Weights of a small GPT-style language model, trained from scratch on English Wikipedia: 2 heads of 128 (1 for keys and values), RMSNorm before each block.
Each number is 50 + 15 x the weight over its row's rms, rounded and kept within 0 to 99. Layers, rows and columns count from 0. The size before them is the row's rms in percent of the matrix's.

# gate: layer 4 MLP gate, 704x256, rms 0.151, rows 460-476, columns 128-191
# up: layer 4 MLP up, 704x256, rms 0.15, rows 460-475, columns 128-191
# down: layer 4 MLP down (transposed), 704x256, rms 0.144, rows 460-475, columns 128-191
gate460 102:34 69 74 48 63 42 45 37 36 53 39 43 57 43 47 52 51 53 48 81 47 44 40 62 61 67 32 43 42 84 67 57 28 28 44 46 49 65 99 62 61 51 69 71 51 72 66 72 49 74 50 28 68 50 35 71 74 60 42 45 37 40 60 36
up460 097:59 32 48 39 35 39 65 54 22 57 54 42 43 36 52 61 42 52 55 62 57 55 41 57 83 49 82 36 48 38 38 02 59 59 55 60 46 52 54 66 62 80 58 51 44 61 60 35 39 48 67 69 49 48 41 43 46 50 64 46 46 50 30 68
down460 093:35 78 45 57 39 39 65 34 50 37 43 53 39 67 50 53 46 55 61 65 41 29 56 51 47 38 59 56 22 61 63 27 40 48 67 42 37 62 32 49 33 51 63 56 42 39 41 70 69 52 34 24 55 42 38 59 61 44 30 48 54 54 68 64
gate461 103:40 67 67 26 52 32 37 58 26 53 29 71 57 60 57 61 40 55 69 44 55 58 70 41 58 45 51 39 60 37 30 50 46 30 58 68 73 68 68 52 37 44 59 52 40 77 33 79 46 28 53 40 80 54 48 33 47 48 26 32 36 43 50 35
up461 102:56 30 67 29 14 32 76 53 63 26 28 77 92 62 51 46 64 34 50 36 30 77 51 40 44 38 52 48 36 57 51 58 67 61 81 35 46 68 79 53 39 37 37 26 52 33 39 56 33 28 42 53 34 66 64 62 54 54 46 40 32 39 36 51
down461 101:19 62 53 52 40 18 73 26 65 42 80 52 41 72 39 78 54 44 68 52 24 72 30 46 45 40 50 63 75 52 16 59 36 33 47 49 59 67 54 41 72 60 80 39 54 48 30 56 34 50 28 55 51 32 44 47 60 41 33 47 67 42 75 48
gate462 097:99 38 52 64 11 66 91 57 57 52 73 48 38 65 31 24 27 61 48 54 44 49 38 54 62 48 36 40 46 60 48 44 76 54 35 42 42 44 63 57 52 60 71 40 52 38 63 52 45 36 36 60 27 58 33 74 37 65 51 30 56 33 51 32
up462 099:38 43 47 40 45 70 45 41 53 47 44 49 55 24 73 52 73 23 55 54 42 45 69 28 46 63 79 60 32 42 42 43 56 71 61 55 64 38 49 72 68 39 68 71 52 34 24 18 37 60 72 30 67 37 67 45 67 69 58 79 38 66 51 58
down462 098:55 47 71 54 30 77 79 45 34 70 64 36 56 58 42 68 33 26 57 62 40 81 36 59 68 19 55 40 31 43 59 62 45 48 45 58 60 53 40 41 43 51 31 51 82 80 40 42 63 44 40 63 63 59 29 49 46 51 55 35 88 54 46 54
gate463 099:46 56 49 55 51 32 55 44 48 45 51 18 53 55 53 52 48 36 42 73 32 31 54 57 76 38 45 69 29 54 55 44 52 68 52 79 47 55 34 37 76 37 37 31 50 46 59 50 34 57 50 15 55 46 29 76 39 26 59 61 38 33 51 65
up463 100:55 29 33 53 41 44 74 55 39 76 80 37 64 21 70 46 41 29 47 40 50 27 60 37 41 73 29 55 80 73 40 58 54 42 43 44 26 62 68 47 43 73 65 47 58 46 60 82 40 59 55 25 44 44 19 20 64 42 50 64 51 23 47 32
down463 101:39 23 51 56 38 45 61 56 73 62 41 42 27 19 53 50 54 53 26 51 59 32 40 51 20 47 35 35 54 57 75 42 43 61 58 64 25 55 74 69 41 51 63 59 55 75 89 82 55 45 21 39 56 33 67 28 43 31 46 43 21 43 75 48
gate464 097:45 42 66 25 57 75 38 48 55 57 19 33 25 63 35 65 25 37 46 54 66 45 50 64 31 52 43 63 42 49 59 46 63 82 39 27 63 67 49 42 71 24 45 43 49 66 41 59 28 72 62 59 64 49 52 33 46 35 44 73 28 52 60 53
up464 101:49 32 39 41 57 76 46 68 56 55 26 35 47 52 51 56 19 43 35 38 58 65 51 44 54 57 59 64 54 49 74 44 51 63 49 24 39 02 58 43 45 76 53 78 33 58 29 44 23 40 50 33 64 60 45 61 45 77 42 44 49 81 62 54
down464 103:36 76 47 77 61 68 46 51 46 64 41 34 70 60 48 40 46 49 51 45 35 65 41 65 29 47 27 48 45 45 59 65 98 78 60 46 54 44 55 49 50 56 73 47 60 73 38 53 72 62 33 80 28 33 44 23 38 53 58 53 47 48 57 51
gate465 100:41 42 72 31 40 74 74 37 48 36 19 48 45 35 55 44 40 77 56 48 51 44 50 44 50 49 53 56 63 39 55 75 00 34 49 47 36 60 46 51 67 35 28 55 59 53 50 35 63 47 45 66 61 74 47 06 39 52 63 42 44 52 44 54
up465 108:22 35 60 37 45 53 39 56 67 59 53 77 39 43 44 38 37 68 48 37 32 52 67 68 53 80 27 48 40 58 32 57 30 35 54 49 50 65 61 24 79 71 54 25 80 58 54 45 69 47 56 73 32 65 60 40 44 61 58 55 60 75 58 61
down465 103:35 67 65 62 52 64 43 60 21 63 35 69 53 49 32 37 48 71 42 66 52 38 79 55 90 39 50 70 37 43 58 52 75 35 47 60 69 37 23 40 29 46 56 49 62 38 21 60 37 35 49 65 78 61 93 38 22 65 33 28 26 65 37 37
gate466 102:72 45 37 65 66 43 38 67 38 39 35 74 59 49 35 57 65 50 52 48 61 41 30 50 52 39 74 68 48 44 31 24 63 32 46 36 57 66 41 38 47 69 31 33 37 49 50 51 41 62 55 49 36 24 64 45 49 40 36 68 41 53 59 66
up466 098:44 68 52 33 58 26 56 38 49 38 58 64 43 28 63 39 70 43 42 53 24 41 32 71 61 44 67 55 51 49 28 35 43 75 72 78 52 73 65 69 44 91 62 67 51 51 58 52 58 75 62 26 38 42 38 30 35 24 58 57 80 44 42 57
down466 098:57 27 42 48 51 48 62 31 48 42 84 29 40 81 55 53 56 68 54 28 41 59 63 53 15 54 61 84 41 56 34 66 14 33 46 25 44 37 51 60 63 29 59 74 52 63 71 56 75 76 53 39 32 29 61 71 42 60 65 50 44 59 37 56
gate467 107:50 48 97 67 46 17 67 70 42 34 30 54 39 74 84 47 30 66 56 70 42 14 49 57 68 56 63 65 66 50 62 48 37 61 41 61 52 61 53 54 51 52 45 47 43 71 49 55 39 85 31 28 49 62 53 34 46 51 48 68 53 56 41 50
up467 103:56 71 75 54 43 66 74 32 65 71 73 52 40 78 55 43 36 44 66 58 47 40 57 51 57 47 62 52 66 66 49 51 37 49 61 51 60 58 42 65 35 32 55 77 21 50 71 40 37 50 57 58 51 60 53 60 46 38 29 29 26 12 29 41
down467 104:18 33 46 60 48 42 45 28 45 77 72 58 42 62 73 11 57 40 37 53 47 63 46 81 34 40 61 43 43 47 71 45 73 43 47 59 45 48 50 41 59 28 53 56 54 55 26 62 48 58 55 43 29 59 70 49 62 49 27 57 65 52 62 46
gate468 103:47 42 42 59 44 48 63 65 34 42 41 43 47 54 67 62 62 49 58 90 73 68 45 28 39 54 63 49 46 77 37 66 43 37 46 40 58 53 52 64 32 45 49 67 60 62 68 34 00 47 51 48 45 65 61 59 79 67 75 55 62 47 56 52
up468 103:50 61 51 51 60 33 73 84 51 43 58 34 23 61 35 53 55 49 32 43 79 44 61 61 73 09 69 48 47 40 75 79 69 60 27 63 66 29 49 21 59 51 58 23 40 46 48 36 43 35 57 86 43 55 62 80 58 40 42 68 57 46 74 54
down468 105:44 57 50 47 52 82 35 44 55 81 42 29 16 43 79 60 51 41 49 76 94 27 83 50 40 59 51 48 46 40 29 65 24 47 78 41 33 35 54 15 52 58 49 27 53 71 31 27 37 72 48 71 46 40 60 61 52 62 34 66 45 61 43 43
gate469 096:74 65 57 56 44 35 31 74 62 43 68 41 49 79 50 64 54 44 60 42 56 49 46 67 24 52 33 36 60 36 49 51 48 43 55 36 67 55 27 34 45 59 68 49 59 76 55 28 82 35 53 67 23 73 26 44 72 38 61 41 64 49 73 61
up469 100:48 44 34 55 24 49 45 61 59 65 83 46 24 59 40 61 63 72 47 48 54 63 37 64 39 46 37 48 67 41 35 78 31 48 53 25 72 39 60 84 45 45 39 51 50 15 72 48 39 52 81 56 90 68 46 66 49 30 51 34 55 46 61 45
down469 093:65 73 58 35 40 54 47 61 65 61 40 52 51 54 64 69 81 69 62 61 56 45 41 28 33 61 51 53 54 31 54 48 68 33 61 50 60 27 71 47 41 36 63 53 38 52 54 45 37 74 40 58 59 54 46 61 75 44 75 70 62 51 42 37
gate470 091:53 33 68 41 49 40 51 62 55 57 32 86 39 72 43 52 72 53 70 39 31 37 44 50 75 57 46 45 55 68 62 61 23 78 37 60 34 42 51 30 49 48 48 32 46 49 61 41 68 73 35 77 49 52 52 60 53 30 57 16 50 38 52 41
up470 093:39 69 68 56 50 49 54 65 30 74 36 51 74 49 74 49 36 54 33 54 70 38 83 36 52 67 33 46 35 37 39 33 49 58 71 46 58 42 73 20 65 59 38 71 21 50 53 60 42 34 68 29 23 60 44 49 61 51 55 56 43 49 40 45
down470 092:59 38 42 70 30 51 43 65 57 65 44 59 68 55 39 46 44 48 13 77 67 85 43 70 57 44 56 54 55 46 74 75 39 69 22 60 44 47 38 48 73 55 58 53 49 69 64 40 64 43 48 39 58 25 59 61 34 52 21 58 54 13 50 47
gate471 089:54 47 72 40 49 56 64 41 61 60 40 63 64 54 63 65 61 58 41 65 52 59 63 46 42 45 52 40 62 39 76 46 45 53 46 63 34 65 57 46 38 47 60 53 30 39 26 46 29 34 36 62 71 59 34 57 33 33 41 74 20 41 62 48
up471 094:50 57 33 45 59 41 49 48 46 66 69 52 51 55 43 62 39 77 65 62 80 62 48 40 47 58 67 32 53 49 24 41 65 46 48 52 87 53 19 53 29 48 60 38 72 57 17 02 36 35 38 74 37 38 71 51 61 37 51 45 50 50 53 54
down471 092:73 53 28 33 34 45 51 54 48 45 43 32 51 20 59 49 27 53 64 50 62 79 57 44 56 24 24 90 61 31 61 68 54 00 51 75 59 56 45 40 80 62 34 51 65 49 35 53 39 54 63 72 63 29 51 36 62 42 61 60 26 75 38 72
gate472 103:55 55 53 45 28 54 97 37 54 75 36 56 59 56 61 32 61 87 50 28 45 67 70 46 42 46 37 41 14 19 41 43 52 44 65 57 37 45 58 72 62 44 49 62 56 41 49 32 50 38 37 47 45 62 70 51 70 69 55 53 59 28 60 72
up472 100:50 70 22 46 44 59 48 44 54 70 54 69 68 58 33 35 79 39 53 36 50 54 72 61 35 63 38 45 62 36 50 44 42 43 37 29 65 42 24 63 63 60 65 40 49 80 39 45 51 45 73 44 63 63 65 38 66 72 49 82 61 46 55 70
down472 101:19 60 38 31 54 47 26 40 62 51 63 61 56 45 45 39 68 50 64 24 62 69 47 28 53 37 39 70 44 73 55 67 49 58 51 72 53 62 37 51 57 51 58 28 50 58 67 59 51 39 74 46 56 41 36 54 54 49 38 66 61 54 74 40
gate473 095:60 51 49 70 54 58 37 41 56 49 24 56 51 57 67 56 53 15 47 48 65 27 57 44 51 51 53 59 50 56 17 44 75 54 48 42 52 65 84 55 66 45 71 80 46 44 25 47 58 80 47 55 45 40 56 51 68 56 50 45 68 57 65 27
up473 095:42 55 48 44 36 43 73 51 56 38 62 81 62 61 49 43 70 68 78 66 55 41 49 47 52 37 66 41 57 55 47 63 53 58 46 65 52 38 65 79 76 64 49 80 46 69 64 54 38 34 54 48 55 44 45 40 51 37 43 34 44 28 45 26
down473 093:71 54 39 72 45 40 28 09 67 15 58 46 37 42 51 52 65 48 49 24 66 56 59 46 55 21 40 54 57 61 63 38 32 77 30 56 38 78 31 36 60 51 53 28 45 52 34 50 43 33 53 31 62 49 85 45 48 54 64 36 56 65 61 39
gate474 125:48 54 59 52 64 45 71 36 39 67 47 21 35 65 53 51 50 62 60 48 32 48 43 57 63 42 75 43 27 42 56 63 29 37 32 38 24 31 38 50 45 62 57 28 29 42 68 55 49 47 55 51 36 56 49 69 64 53 90 47 59 84 54 43
up474 144:45 80 46 42 51 43 72 63 65 77 60 58 50 64 86 49 49 60 43 51 32 33 68 75 71 47 61 60 30 42 51 59 36 46 65 52 36 67 43 32 46 67 64 61 13 30 59 58 58 29 55 57 23 64 56 70 72 44 75 64 48 68 44 42
down474 119:45 80 57 54 53 45 56 47 38 47 51 50 48 49 60 64 51 46 38 65 33 34 52 67 45 34 56 40 50 43 61 48 47 00 58 51 32 62 60 40 44 61 45 53 39 40 50 66 43 48 61 66 37 58 47 56 50 38 41 58 41 66 54 44
gate475 107:46 45 47 62 60 71 70 24 38 73 15 45 69 62 23 27 51 45 77 41 43 59 29 41 23 53 22 39 65 33 53 48 60 69 57 81 56 47 65 51 52 52 55 42 29 48 59 41 50 47 42 50 47 35 55 54 84 56 50 66 34 72 53 36
up475 103:64 42 52 48 34 55 24 29 61 37 32 46 38 65 58 50 56 83 63 35 60 43 69 48 55 43 40 37 53 50 26 42 48 26 49 76 45 40 61 71 27 47 43 33 49 42 72 35 29 46 44 49 51 80 67 68 80 43 45 41 47 51 44 74
down475 093:48 57 42 50 59 48 61 56 60 25 41 50 34 38 28 60 54 64 49 48 61 69 57 34 66 33 37 68 41 25 52 49 31 80 37 28 63 32 51 53 61 39 66 69 21 63 61 56 61 57 49 41 32 35 62 43 33 38 36 59 50 41 42 60
gate476 100:69 41 49 48 67 42 49 58 47 59 57 55 84 52 44 53 59 69 39 55 32 54 44 61 54 66 39 51 57 48 44 22 49 53 63 61 55 23 58 75 57 24 45 68 41 45 54 77 47 57 65 72 37 45 56 35 31 59 43 56 56 49 40 66